Part of a small language model's weights: 3 heads of 32, 9133 steps.
Each number is 200 + 30 x the weight over the matrix's rms, rounded and kept within 0 to 999. Layers, rows and columns count from 0.

# gate: layer 2 MLP gate, 512x128, rms 0.103, rows 459-476, columns 0-127
# up: layer 2 MLP up, 512x128, rms 0.0986, rows 459-476, columns 0-127
# down: layer 2 MLP down (transposed), 512x128, rms 0.0235, rows 459-476, columns 0-127
gate459,207,205,201,197,204,215,198,205,202,197,202,202,205,194,198,202,209,206,206,200,214,200,192,177,207,212,195,207,195,200,204,201,196,202,199,201,189,208,193,197,202,201,198,204,211,214,199,203,197,201,204,185,215,208,205,204,198,207,200,196,213,206,201,210,193,196,209,191,208,210,203,196,204,200,192,200,199,197,196,204,217,195,201,198,190,204,205,200,203,209,210,200,193,182,188,195,199,190,188,193,207,205,196,224,192,196,197,197,202,203,196,203,203,209,204,200,202,205,204,200,211,207,200,203,206,199,203,204
up459,197,207,207,191,207,213,199,201,202,187,204,191,211,197,206,206,198,200,199,207,204,204,204,183,199,209,199,198,198,197,209,200,189,210,198,202,193,210,197,197,205,200,211,202,212,203,204,201,192,200,202,192,209,204,211,206,204,206,204,198,201,199,192,209,193,195,204,182,210,206,200,200,199,198,197,187,201,202,201,198,217,188,203,207,195,202,203,206,200,214,202,203,196,187,192,194,195,184,188,188,204,202,193,216,197,199,201,194,204,201,189,210,201,207,205,200,205,201,203,205,210,206,199,199,210,199,203,193
down459,206,203,207,202,212,213,201,196,195,193,196,202,204,187,185,184,201,205,208,190,188,191,200,187,199,204,205,199,197,201,209,201,204,194,195,205,210,198,213,200,208,213,179,196,201,196,201,199,212,192,210,205,215,205,210,190,184,206,211,199,196,208,192,199,207,196,196,206,202,211,212,204,202,187,193,204,191,197,207,207,199,199,212,209,193,195,198,194,204,186,210,197,199,196,195,208,204,189,187,188,201,207,206,215,196,192,196,197,186,209,201,187,203,211,188,187,194,207,195,207,212,196,202,199,212,210,202,210
gate460,189,194,141,182,183,194,210,269,198,228,184,199,178,231,190,180,226,210,210,204,165,226,211,191,250,179,220,281,229,163,225,229,176,213,223,188,242,180,166,199,162,204,143,213,208,181,231,215,188,262,198,141,222,235,266,164,179,226,174,165,159,194,213,182,154,176,197,214,281,209,189,239,204,194,261,172,207,252,203,200,270,167,210,212,199,172,178,173,194,189,207,237,218,223,199,211,221,223,182,155,164,187,236,199,143,171,218,218,289,191,157,173,212,145,220,227,190,205,161,216,126,207,215,189,224,261,165,233
up460,204,163,222,191,163,234,255,184,201,191,210,225,235,183,184,224,180,222,219,194,245,191,233,194,138,232,211,157,232,272,166,179,210,170,240,214,128,238,235,234,283,190,211,205,210,253,180,191,199,202,265,202,226,222,184,176,194,145,195,249,225,181,197,186,201,201,213,204,202,207,224,99,163,180,161,195,200,201,168,195,156,227,225,182,236,226,153,227,233,151,227,149,149,172,198,159,168,221,160,221,227,169,168,227,223,221,236,193,160,218,213,153,205,256,194,198,235,175,243,161,258,192,223,226,129,188,225,177
down460,165,233,186,178,277,171,191,260,203,209,196,196,224,211,171,211,220,228,221,210,178,198,179,184,157,248,232,187,228,206,188,213,231,162,209,195,151,269,236,222,231,137,180,117,168,167,186,185,230,189,209,256,191,203,214,175,174,181,239,196,197,173,148,236,210,245,202,223,171,258,230,172,169,181,202,216,218,234,227,241,146,184,201,234,147,211,224,228,255,180,204,214,190,199,224,154,178,180,331,211,153,188,184,236,223,185,124,245,186,189,181,197,189,189,185,254,219,194,280,207,224,191,195,248,221,208,175,205
gate461,198,211,214,177,191,208,183,191,199,181,210,192,169,201,234,217,167,236,158,205,203,223,198,198,177,157,180,205,208,205,172,186,182,158,182,215,207,173,186,176,181,187,198,196,184,174,189,182,172,206,205,180,196,208,200,218,191,159,221,197,190,163,202,247,188,203,191,173,142,198,217,181,179,207,197,197,201,211,182,164,177,172,245,174,235,189,188,173,212,197,191,203,181,234,193,238,245,167,242,184,154,224,210,213,197,184,191,194,182,188,209,204,217,223,162,213,184,204,170,197,227,216,230,213,209,235,213,232
up461,183,203,206,177,180,198,173,189,195,178,207,194,167,194,240,208,168,230,147,193,201,220,197,201,183,167,183,201,228,201,171,189,188,160,192,221,214,162,189,166,175,199,208,196,191,170,186,182,180,205,192,182,200,204,191,214,198,162,227,214,186,169,196,240,196,205,203,179,140,201,215,161,178,200,196,204,204,217,198,169,177,178,246,178,229,192,183,187,206,203,183,202,181,223,191,232,257,170,246,179,145,227,208,201,200,200,184,189,180,184,199,204,223,230,156,214,194,199,176,190,235,206,225,213,216,227,212,234
down461,200,205,177,234,200,248,198,178,194,205,243,226,194,195,195,196,205,270,174,211,203,197,195,242,182,157,175,196,193,180,197,137,176,212,171,192,186,168,208,214,167,266,165,203,135,171,189,234,170,255,187,179,223,208,189,201,200,217,203,203,163,140,182,179,222,167,185,156,190,205,208,224,163,218,163,164,245,204,204,167,148,180,180,161,218,189,210,163,219,204,152,198,205,157,201,239,238,178,245,257,162,186,196,209,150,226,217,187,188,248,216,209,216,225,146,180,157,181,199,223,176,203,208,192,197,196,229,215
gate462,204,170,194,197,196,207,196,200,199,196,194,194,198,219,166,203,204,202,212,188,227,189,200,217,204,199,233,187,171,186,207,195,202,218,194,186,202,194,207,180,194,187,209,190,212,171,202,202,229,202,182,196,202,191,189,211,201,184,179,172,183,197,197,180,189,195,202,212,221,198,202,212,205,193,198,197,185,196,181,214,204,194,192,208,189,202,196,203,193,218,189,209,207,192,232,201,194,194,196,181,192,205,205,177,199,190,193,193,218,207,223,204,193,201,204,194,200,189,198,202,187,187,188,208,196,211,206,204
up462,197,174,204,191,203,201,197,207,198,195,194,198,194,207,162,204,204,191,218,182,231,197,205,211,210,196,232,196,180,200,202,202,200,220,200,183,196,198,206,191,205,186,203,192,211,177,203,198,229,204,172,196,208,190,183,212,196,184,180,178,196,176,195,185,195,198,192,210,216,186,200,217,210,189,192,183,178,208,180,220,200,186,200,216,189,203,193,196,193,219,179,200,203,187,221,198,193,204,195,182,194,208,206,179,200,197,193,198,211,203,229,204,199,199,210,195,190,200,197,192,183,190,195,205,190,212,207,206
down462,193,182,203,192,204,202,218,217,227,204,195,204,187,227,189,196,218,190,205,199,209,197,175,195,172,193,241,185,203,191,208,187,200,209,209,200,205,170,194,201,188,183,203,200,201,201,190,189,227,195,191,210,207,202,196,209,185,224,214,175,178,192,198,171,191,196,181,175,213,177,197,193,205,204,165,207,192,200,203,212,188,207,189,198,214,199,194,189,203,204,181,202,220,192,198,183,207,189,200,195,190,191,192,204,175,191,188,210,187,211,197,199,223,191,191,200,201,213,197,205,189,186,195,185,181,201,204,217
gate463,190,166,203,195,206,187,180,210,205,193,211,184,210,200,217,211,190,187,220,209,194,192,223,175,209,210,184,207,213,205,191,170,209,180,202,202,222,180,172,197,191,196,208,193,180,221,207,201,196,201,183,211,216,179,198,173,183,207,184,193,210,189,199,224,171,208,180,199,188,208,214,176,208,205,204,209,211,194,190,196,184,207,197,201,200,202,198,185,194,193,207,169,209,197,204,191,203,197,188,215,198,207,202,204,202,197,217,204,200,199,205,195,196,218,182,187,215,195,201,224,196,192,193,213,202,179,180,195
up463,220,214,208,212,161,195,198,190,212,217,192,225,189,208,211,194,205,205,179,209,207,185,162,208,184,197,219,196,209,213,205,215,194,222,198,204,203,218,222,190,210,213,194,217,225,187,206,183,208,185,228,188,188,215,200,215,208,215,206,202,206,229,196,190,205,205,217,196,187,194,184,210,188,187,214,177,186,209,213,194,201,188,221,197,208,192,201,209,193,191,181,214,199,207,202,210,180,212,217,180,215,185,196,188,187,213,201,202,207,180,208,191,217,217,201,207,207,208,204,184,208,212,194,207,188,221,199,206
down463,209,192,201,213,221,194,205,200,204,192,215,198,213,204,209,199,222,203,214,189,190,200,202,171,208,202,183,208,199,189,183,190,203,199,197,200,199,172,180,196,199,215,190,209,169,219,224,173,190,187,184,209,211,190,181,176,180,199,204,184,195,204,181,216,158,208,191,207,184,217,189,189,199,208,202,190,213,208,184,171,209,231,208,206,176,200,212,210,200,206,222,170,190,193,183,208,204,186,198,184,195,217,193,203,220,203,212,216,185,204,186,192,212,222,189,205,206,180,203,217,210,181,200,214,217,216,183,187
gate464,264,149,305,169,158,151,196,217,176,126,238,165,240,223,161,188,292,119,199,216,234,268,198,211,190,187,180,195,167,209,219,192,224,198,202,203,192,204,195,212,237,166,242,200,253,220,218,199,196,209,170,219,173,175,223,181,214,241,200,222,189,262,224,248,171,185,242,207,215,259,171,215,234,246,207,194,149,137,183,228,268,160,181,246,247,246,297,220,229,202,181,233,186,206,223,276,234,241,238,223,134,139,224,112,202,171,220,222,233,138,241,229,218,196,169,197,167,241,189,125,150,186,196,169,202,205,211,148
up464,236,129,176,154,129,147,227,251,211,206,204,147,264,276,196,192,267,169,188,227,239,241,188,190,198,154,179,251,151,240,210,263,217,189,223,213,187,190,122,215,237,168,199,174,226,179,221,201,202,210,236,220,169,169,258,198,210,176,151,244,187,255,269,198,174,187,255,223,142,210,214,236,248,216,225,223,156,214,226,202,249,137,214,209,243,257,279,216,219,157,175,252,226,175,235,288,196,250,168,238,197,159,189,145,251,130,188,204,234,154,221,144,185,198,172,224,134,245,213,137,181,201,213,233,228,264,123,175
down464,228,193,189,172,262,193,254,164,189,167,194,219,183,203,254,170,244,198,172,181,210,261,137,235,160,171,229,110,252,210,251,201,193,284,117,250,154,207,151,224,179,197,151,236,230,206,152,176,169,190,180,168,190,288,250,192,179,167,219,183,157,209,259,186,156,229,261,207,233,160,326,247,318,186,165,189,125,183,160,198,131,208,223,218,151,219,189,134,260,120,173,190,241,211,244,131,178,124,170,182,229,182,175,194,209,192,271,185,181,210,249,250,268,235,165,204,120,240,172,160,205,237,138,144,262,238,152,222
gate465,188,186,149,216,190,212,170,195,213,193,178,243,201,202,176,194,232,200,175,231,220,172,191,207,226,182,207,196,202,210,214,219,165,197,231,177,226,196,221,201,208,201,193,225,199,200,187,217,175,204,197,223,226,224,210,223,195,211,216,208,194,180,221,212,218,230,174,201,212,184,197,228,197,191,215,216,202,199,183,169,193,202,191,210,193,190,221,194,228,204,168,244,227,185,233,199,216,190,193,184,191,212,227,186,185,186,205,216,188,208,172,190,214,191,173,205,212,206,218,216,164,201,205,222,229,208,182,190
up465,184,205,148,214,199,195,165,201,199,189,179,234,171,226,196,193,229,185,194,245,235,184,175,208,223,187,200,200,203,198,219,209,167,198,244,187,222,191,230,191,201,200,188,217,193,195,174,213,181,204,201,233,223,210,184,221,210,219,215,204,176,192,229,216,218,241,177,217,222,189,195,242,210,205,192,192,211,196,179,177,201,214,187,204,186,189,229,212,245,213,183,232,223,194,231,209,216,187,194,186,203,216,236,182,195,213,208,192,192,206,175,177,227,186,181,202,215,200,202,223,155,211,214,227,241,197,186,195
down465,167,199,254,186,187,201,212,229,196,214,222,190,198,192,207,212,224,259,217,160,166,196,197,223,161,196,200,163,181,209,172,186,216,186,154,221,181,169,207,206,199,279,179,172,186,221,187,204,197,212,189,169,181,238,222,185,226,202,188,197,190,201,201,182,205,189,216,188,174,198,205,185,216,208,190,209,181,183,211,205,206,177,245,196,209,190,165,211,162,188,206,229,186,198,195,186,188,177,162,223,182,184,208,226,190,214,217,194,207,208,237,204,211,240,203,188,207,201,161,185,212,201,196,197,164,193,204,223
gate466,175,221,183,199,207,245,201,178,196,224,244,261,211,152,164,278,157,156,212,238,156,249,196,192,152,165,154,129,242,228,176,188,222,205,232,265,166,196,144,198,244,170,200,195,237,125,239,270,229,220,181,205,141,196,169,234,188,217,187,176,224,143,194,213,176,195,148,211,160,161,240,259,197,218,201,264,258,225,187,218,168,212,213,139,200,154,230,208,238,228,182,231,193,206,202,194,160,186,228,202,158,189,208,178,223,201,165,202,203,199,208,213,226,146,238,214,189,209,270,208,202,175,196,199,220,218,217,228
up466,202,150,217,194,208,171,207,238,221,207,195,165,221,225,230,181,196,253,179,154,256,215,190,187,252,269,268,259,187,187,231,217,167,197,172,148,232,215,264,206,202,204,161,180,135,239,134,148,181,185,191,206,236,236,243,148,214,175,201,184,220,265,249,201,225,228,229,176,217,239,177,166,212,153,233,164,116,190,186,167,186,171,133,201,217,233,209,222,129,175,198,217,245,179,178,206,197,216,169,194,203,209,178,246,188,216,220,181,232,205,199,143,174,258,186,172,159,176,166,167,147,200,218,178,223,197,173,175
down466,215,205,206,222,190,220,195,201,222,231,209,235,186,200,195,226,281,247,191,195,217,266,184,133,199,190,193,194,214,211,225,216,263,225,176,172,179,201,131,169,220,270,268,252,253,174,210,168,195,259,236,177,160,139,182,221,182,233,232,223,221,135,236,223,151,198,238,241,143,258,211,276,184,237,188,139,267,202,167,214,226,189,268,175,240,191,140,207,238,178,202,192,190,183,232,222,157,170,231,188,183,201,211,143,203,180,149,238,181,164,251,210,200,162,240,184,195,223,195,200,220,222,201,99,203,261,237,140
gate467,180,153,140,168,211,282,227,203,152,168,248,127,218,189,221,91,228,216,162,227,294,208,237,168,234,223,114,142,232,145,212,197,288,234,159,214,207,213,240,153,227,162,159,173,238,137,123,196,233,207,245,193,246,223,126,178,237,226,170,137,155,226,180,213,202,222,152,245,241,250,183,196,171,207,235,168,203,194,159,154,235,192,167,202,171,198,187,168,261,243,261,157,153,230,162,208,148,187,240,257,243,222,214,119,164,194,215,118,204,141,170,173,224,217,143,177,237,156,174,223,216,141,223,203,209,184,170,279
up467,223,165,215,187,217,213,171,184,198,169,225,211,180,262,265,183,172,223,190,220,220,216,295,175,169,157,211,231,234,238,230,165,199,142,260,113,142,202,183,202,183,226,187,260,218,218,162,203,172,180,262,168,144,244,212,164,215,163,160,245,202,187,138,156,176,167,168,223,229,193,224,181,212,196,255,245,192,189,202,99,206,153,219,197,180,173,215,220,176,161,182,190,199,196,301,173,154,285,151,231,245,184,184,201,225,211,303,136,222,187,162,214,208,248,198,226,155,161,208,246,165,233,253,248,264,217,135,220
down467,216,224,216,184,210,161,221,212,202,225,198,216,171,187,226,243,215,135,260,174,149,140,196,170,187,178,263,241,156,173,158,202,175,175,222,243,143,219,142,182,183,260,260,187,175,198,113,166,225,218,240,252,170,194,208,193,251,228,229,260,208,200,257,209,208,238,262,166,203,165,227,188,167,167,213,242,204,217,240,228,231,184,208,248,231,185,105,210,157,187,179,252,216,211,177,189,227,191,166,160,145,206,208,238,232,195,175,241,225,157,291,224,111,175,213,190,180,246,254,229,189,274,102,215,238,211,180,177
gate468,198,204,198,203,195,199,196,199,197,197,199,201,199,203,204,199,205,200,201,201,194,195,203,198,197,205,198,202,199,193,198,204,196,197,204,196,203,203,198,206,201,203,196,201,196,194,198,199,195,201,202,202,208,201,205,197,201,200,199,201,196,199,200,201,200,200,205,199,205,198,194,199,200,203,200,201,199,199,198,204,197,205,195,203,207,199,197,200,202,202,196,200,202,201,194,201,206,197,201,205,200,203,198,198,202,195,199,201,205,200,196,200,202,195,199,196,204,198,202,198,198,197,202,194,202,198,195,202
up468,203,201,204,200,200,204,201,197,202,203,200,202,202,197,201,203,198,197,198,197,204,200,201,201,206,196,199,200,202,202,201,191,205,199,201,204,195,197,200,200,196,201,205,202,205,207,204,202,204,203,194,200,193,201,197,203,204,202,203,198,205,201,194,199,201,194,200,203,197,201,204,203,198,197,202,200,203,198,203,201,204,193,206,203,195,199,197,198,200,194,205,198,205,200,204,193,193,199,204,197,202,196,201,204,197,205,199,198,198,197,199,202,199,202,202,197,198,203,203,203,197,199,201,204,202,196,201,200
down468,201,203,201,195,205,200,205,196,198,199,194,198,202,201,197,201,200,197,200,200,197,198,198,199,203,203,199,203,202,202,203,200,197,203,202,202,204,194,200,203,201,199,200,203,201,199,200,202,201,193,202,202,200,199,199,195,197,196,197,206,200,199,203,199,199,200,194,198,201,199,196,197,205,191,200,201,198,198,200,206,199,197,199,196,198,205,206,200,201,203,204,203,203,199,201,200,202,205,201,203,198,194,204,196,200,205,198,202,197,203,208,197,193,197,198,197,201,200,197,206,199,202,195,199,200,202,204,194
gate469,214,241,276,236,181,184,200,174,157,204,201,213,222,180,202,240,184,171,179,167,228,230,233,198,241,196,234,167,152,256,192,193,214,174,171,187,174,210,188,207,177,184,219,247,213,256,201,241,163,208,201,177,189,172,189,190,208,185,191,203,217,199,176,201,213,243,227,179,170,226,199,225,224,191,230,235,239,196,244,172,138,154,184,242,216,170,245,188,157,214,160,164,237,219,169,227,237,212,239,174,160,287,216,210,225,159,132,201,180,231,246,210,191,178,172,185,192,188,216,208,193,213,227,194,174,232,245,228
up469,181,213,252,219,167,182,187,200,178,243,180,214,189,231,188,239,181,173,192,168,224,241,175,211,229,189,231,168,178,222,177,200,180,222,152,138,182,180,188,176,182,174,200,239,195,244,211,228,172,177,212,186,206,190,199,227,200,206,206,188,229,217,150,179,171,226,192,188,219,219,221,219,212,158,241,176,248,173,241,165,182,180,204,197,188,207,219,158,132,189,152,203,236,202,172,251,213,204,219,180,170,238,210,243,198,168,148,196,194,227,232,174,175,170,173,193,180,196,191,202,165,232,235,173,199,204,226,206
down469,150,203,215,188,207,217,213,237,173,207,183,229,171,261,225,224,195,210,172,175,189,176,247,136,189,204,243,186,173,177,211,175,236,219,231,215,203,235,149,232,246,214,191,173,159,225,148,241,186,211,228,219,253,218,197,227,190,201,186,140,208,145,220,182,203,195,192,269,165,178,184,204,207,215,202,191,189,162,208,179,201,164,152,266,211,225,253,177,191,143,151,190,211,212,224,257,169,188,206,216,225,252,182,166,211,173,149,184,204,245,241,197,236,183,205,229,203,244,237,262,221,216,204,211,161,223,201,216
gate470,187,191,202,208,219,193,212,213,218,203,202,184,189,185,186,189,211,205,196,204,204,188,202,197,207,192,209,205,199,206,202,203,204,216,199,191,212,204,207,188,213,190,204,201,211,214,195,196,186,192,205,201,217,205,197,191,193,201,201,198,196,191,194,194,200,183,219,194,181,203,195,198,179,209,194,183,214,198,191,199,205,201,208,212,198,187,202,195,200,208,202,195,203,193,188,195,206,219,184,203,210,209,190,191,191,185,179,210,201,206,192,200,202,227,197,182,205,197,197,191,191,201,213,201,199,201,192,210
up470,213,205,194,201,183,207,182,188,177,194,194,213,209,221,200,206,190,190,201,192,197,222,200,191,189,214,193,203,199,196,201,193,198,188,201,204,190,189,189,210,189,206,194,195,194,184,201,208,214,201,197,196,187,191,200,202,204,198,188,207,201,211,207,206,200,207,187,202,214,195,203,208,230,193,198,214,185,197,203,203,199,203,188,195,206,211,200,206,202,198,195,209,191,204,212,203,198,182,216,192,190,189,212,209,215,210,210,191,196,193,216,199,196,179,204,215,194,204,204,213,205,204,188,206,201,191,212,189
down470,195,201,196,214,192,216,193,186,170,199,198,201,205,191,199,195,186,167,208,202,194,203,191,200,201,215,199,208,199,210,193,187,209,201,199,202,197,178,187,195,173,197,201,200,206,193,210,203,223,205,206,194,202,197,205,201,214,190,188,199,203,209,188,207,213,198,198,207,207,202,200,209,210,193,183,204,194,213,213,200,195,219,199,207,189,209,192,208,183,184,206,204,184,198,224,187,188,195,240,196,188,216,193,214,203,194,199,193,184,201,213,202,216,184,196,211,181,196,194,209,210,197,198,184,197,197,227,208
gate471,196,201,199,191,206,190,199,204,188,201,204,198,197,190,194,200,188,185,197,213,202,218,204,203,190,199,200,196,205,202,193,208,184,205,197,215,197,202,205,194,204,198,201,199,199,193,204,200,198,192,195,210,186,196,228,203,191,195,202,207,196,203,197,203,194,204,206,198,204,211,204,196,190,195,209,219,205,199,206,193,207,201,187,202,189,209,203,204,199,191,188,197,209,179,200,191,215,191,207,204,191,208,190,191,206,215,185,203,207,192,179,190,193,192,190,193,194,176,202,219,214,207,218,199,191,213,205,205
up471,210,208,197,201,201,197,209,204,205,203,201,211,207,200,203,199,203,212,203,185,192,182,199,210,216,205,196,207,197,211,205,207,209,189,206,190,195,191,194,197,197,200,215,195,197,198,202,197,196,195,196,201,215,199,179,201,213,211,190,196,189,195,202,193,206,202,188,205,189,200,197,207,200,200,196,183,186,197,192,211,194,203,212,211,215,191,196,196,201,204,215,214,202,212,198,210,203,215,198,181,213,198,215,212,193,196,203,196,202,193,213,205,205,203,213,206,200,209,196,191,186,195,183,193,205,200,199,197
down471,209,203,198,196,215,199,199,206,186,189,197,201,203,187,202,197,200,191,206,205,196,211,204,204,202,194,186,199,211,198,204,208,192,196,196,208,203,201,197,186,208,210,199,202,199,204,200,205,196,189,199,198,202,192,201,193,191,201,197,202,198,183,196,204,195,209,198,193,203,207,198,186,190,202,218,204,203,198,191,202,186,207,201,215,201,195,204,193,210,204,199,207,222,187,193,203,216,204,190,194,204,215,211,209,202,206,194,193,207,199,193,190,195,192,195,217,188,178,194,204,185,201,190,189,200,207,198,193
gate472,209,125,321,172,235,152,144,247,195,174,172,256,177,235,253,242,205,172,181,175,254,241,196,233,270,216,135,252,201,196,217,279,266,143,174,110,155,247,229,92,259,224,288,208,264,224,215,136,255,202,168,206,197,152,229,113,220,121,214,224,184,215,168,225,280,281,168,214,230,276,194,228,123,219,304,140,238,196,291,178,209,192,258,188,183,154,155,289,249,120,119,189,166,210,225,243,147,189,217,177,200,166,230,174,214,249,159,196,223,188,161,180,199,153,188,222,174,184,140,219,159,171,251,199,189,275,240,177
up472,161,145,179,271,203,219,195,117,162,186,246,145,158,241,218,200,286,148,222,194,236,175,185,274,198,220,177,187,180,206,178,198,155,214,192,162,162,241,244,257,312,173,151,173,236,239,279,244,141,245,163,183,212,218,150,257,182,299,151,169,227,247,140,182,183,171,229,223,316,147,141,243,239,200,160,207,188,213,169,273,187,150,169,252,283,228,199,221,220,187,220,131,259,239,150,193,184,246,181,225,264,175,225,184,226,243,190,216,268,179,206,228,158,181,163,181,274,181,237,106,205,119,214,181,117,99,175,223
down472,223,212,172,199,163,214,209,162,145,197,145,182,173,303,166,263,217,231,214,177,204,151,244,179,180,261,226,242,233,243,248,174,168,149,183,232,221,187,256,289,201,202,149,131,160,161,224,261,187,169,241,179,208,184,194,307,193,267,204,197,219,237,223,196,229,223,233,159,151,155,173,135,271,196,206,258,189,191,253,205,205,192,215,131,248,216,194,248,192,250,243,188,250,167,255,180,206,275,252,187,230,174,201,210,288,148,223,247,194,157,315,245,196,250,160,260,243,155,251,236,223,215,249,153,176,246,198,205
gate473,233,193,198,172,209,180,219,214,200,166,186,177,216,203,209,175,213,213,208,210,200,221,177,198,193,189,212,198,226,198,224,212,211,189,231,179,235,208,226,211,215,195,234,241,245,204,166,221,190,204,195,220,195,212,202,210,221,162,186,220,181,229,162,234,202,222,193,231,198,199,188,193,209,203,212,192,172,195,200,189,222,215,205,211,214,208,218,161,211,203,190,198,207,167,217,179,207,200,167,178,226,199,192,209,187,207,207,205,192,203,181,175,227,201,183,227,203,206,196,210,164,215,236,217,206,187,196,226
up473,197,210,208,218,198,214,214,194,179,215,229,185,211,182,192,220,153,225,208,198,200,198,219,217,173,219,178,207,179,213,196,175,216,204,198,227,187,195,190,177,174,215,211,194,190,184,230,207,231,178,192,190,194,196,192,189,236,232,188,216,230,160,211,206,184,153,223,188,165,209,205,188,202,201,171,215,228,189,191,201,163,198,185,172,185,187,209,231,185,209,209,229,235,227,208,212,218,213,224,218,179,224,207,197,228,192,177,215,169,213,218,196,184,179,215,177,192,191,178,179,217,183,200,186,214,199,252,173
down473,219,191,191,181,206,179,235,191,198,164,194,190,213,181,195,206,187,201,219,225,218,219,199,198,207,213,184,198,225,191,225,196,218,196,222,188,223,216,189,192,176,213,218,230,239,196,210,188,183,208,196,232,204,203,167,202,229,199,190,233,193,187,190,212,170,183,187,224,177,198,178,172,200,200,180,225,192,185,173,184,196,221,214,208,221,226,199,206,214,218,202,223,214,198,192,190,205,220,210,178,194,212,217,224,224,199,181,222,174,191,190,189,206,153,186,219,196,204,199,188,186,194,237,206,213,168,219,221
gate474,198,207,149,177,125,193,206,261,192,231,159,271,201,157,150,183,226,173,224,225,178,176,194,223,238,159,151,176,185,208,224,159,255,140,141,194,207,168,144,193,174,145,183,252,171,283,182,224,232,178,172,88,176,134,168,209,199,176,228,203,200,261,185,180,246,248,176,200,180,208,263,157,169,131,282,169,145,256,244,166,237,157,224,191,179,230,215,158,195,170,233,182,154,180,265,252,226,190,243,212,222,214,178,256,251,135,236,174,235,147,145,139,174,225,162,214,167,207,167,226,267,265,211,172,232,209,181,290
up474,148,185,173,180,194,199,252,171,146,220,151,191,188,188,164,167,225,164,282,250,263,203,221,194,144,187,229,163,121,143,187,117,198,199,242,205,200,167,125,184,173,182,213,177,175,254,211,201,219,224,208,68,162,231,116,277,214,133,208,254,138,217,192,182,186,242,151,204,186,162,233,144,147,148,180,152,197,222,200,173,158,174,204,199,169,224,123,239,214,215,230,155,158,233,238,174,206,125,194,269,226,198,209,215,217,119,158,219,197,131,202,204,247,186,201,208,193,228,193,190,217,212,152,157,272,250,251,247
down474,174,222,190,223,259,200,179,248,161,165,220,193,173,176,194,241,268,208,125,199,192,184,208,158,259,147,180,197,195,206,153,119,195,247,204,225,232,170,169,206,162,276,224,154,169,200,149,164,204,245,207,243,230,268,141,164,211,233,146,194,231,191,180,176,196,191,255,206,202,211,160,226,136,223,131,185,239,220,150,161,270,185,131,225,200,211,155,223,167,207,162,264,186,267,187,199,132,222,134,210,188,214,231,169,198,214,111,182,115,241,211,217,174,170,138,162,227,254,188,141,228,182,201,213,203,218,170,154
gate475,231,199,209,182,228,215,206,210,192,174,173,199,210,218,203,185,183,207,227,219,194,197,209,189,195,215,201,201,196,187,177,194,212,170,204,173,219,214,202,185,180,215,201,212,186,184,208,201,211,202,189,189,230,202,237,209,175,196,171,205,180,209,210,184,172,183,220,209,187,236,194,204,205,218,180,196,229,218,215,199,211,214,193,208,206,195,195,198,175,195,207,199,214,198,193,212,205,205,184,226,224,232,160,204,235,202,201,201,204,220,222,215,208,204,203,205,205,199,187,172,207,199,174,218,181,202,199,212
up475,207,184,195,223,244,214,205,213,207,210,181,222,213,183,210,189,190,184,198,210,204,202,216,190,207,225,197,194,223,200,179,203,225,174,162,209,211,220,191,197,179,222,192,195,180,184,206,199,196,207,193,193,207,195,237,197,164,181,189,217,166,205,207,177,190,192,214,216,198,211,212,200,178,212,209,193,218,217,209,212,204,212,198,222,201,183,178,204,160,180,198,203,161,206,175,217,217,213,193,216,228,233,168,192,218,183,197,200,217,206,227,223,208,210,213,193,216,193,193,177,209,204,179,188,170,220,170,213
down475,226,225,207,229,211,212,203,185,198,207,220,161,214,165,182,236,226,187,201,198,206,202,203,199,178,210,193,191,214,204,171,208,225,170,189,191,189,234,185,221,186,185,209,201,183,198,172,197,201,205,183,181,173,182,227,225,190,162,186,169,164,192,223,190,191,176,218,193,205,194,238,187,182,237,211,198,192,231,205,229,202,236,209,222,199,179,211,206,159,190,197,191,191,183,178,201,218,182,203,235,213,207,178,175,174,206,239,204,209,210,247,233,188,192,208,183,225,199,198,177,201,220,169,206,171,199,198,165
gate476,251,230,239,183,220,241,250,186,320,210,177,210,201,232,186,183,254,275,242,267,233,235,254,217,231,203,246,202,193,198,230,216,263,284,204,210,247,205,237,178,147,161,257,161,164,180,210,193,219,207,129,210,247,228,177,208,258,184,173,126,220,211,179,180,234,198,147,193,190,218,177,225,183,132,244,144,167,225,179,148,160,233,263,124,136,201,221,200,175,161,177,184,251,236,214,219,209,107,174,193,219,233,212,214,188,174,129,149,230,223,251,100,216,228,229,188,207,197,154,265,167,224,257,248,227,202,209,237
up476,149,166,130,248,125,225,188,298,127,148,185,126,144,150,224,187,259,216,168,240,208,217,179,161,208,250,231,150,214,186,209,176,184,186,144,166,211,182,182,225,197,235,154,226,176,243,160,251,187,193,203,179,213,157,124,180,218,179,221,254,168,196,259,107,259,246,159,212,197,160,208,145,132,185,161,173,148,145,156,236,205,148,230,209,217,111,238,220,143,199,245,214,183,165,173,156,227,222,253,173,169,203,197,133,149,185,174,201,152,193,202,251,185,183,171,281,215,220,265,124,179,174,208,232,281,282,152,219
down476,220,158,106,287,157,159,194,281,143,172,193,192,167,201,228,183,193,175,225,250,203,177,163,233,250,259,233,200,150,229,204,255,117,171,219,211,189,214,181,219,206,166,215,167,217,205,186,198,150,183,128,180,204,229,182,155,132,251,204,243,146,199,225,159,203,182,184,232,222,135,153,170,207,161,227,243,156,267,230,177,289,171,219,149,179,147,181,209,229,206,137,184,265,240,215,114,171,176,174,177,228,174,225,66,181,206,138,199,224,163,243,150,193,193,123,206,181,215,261,150,293,210,221,258,228,271,155,225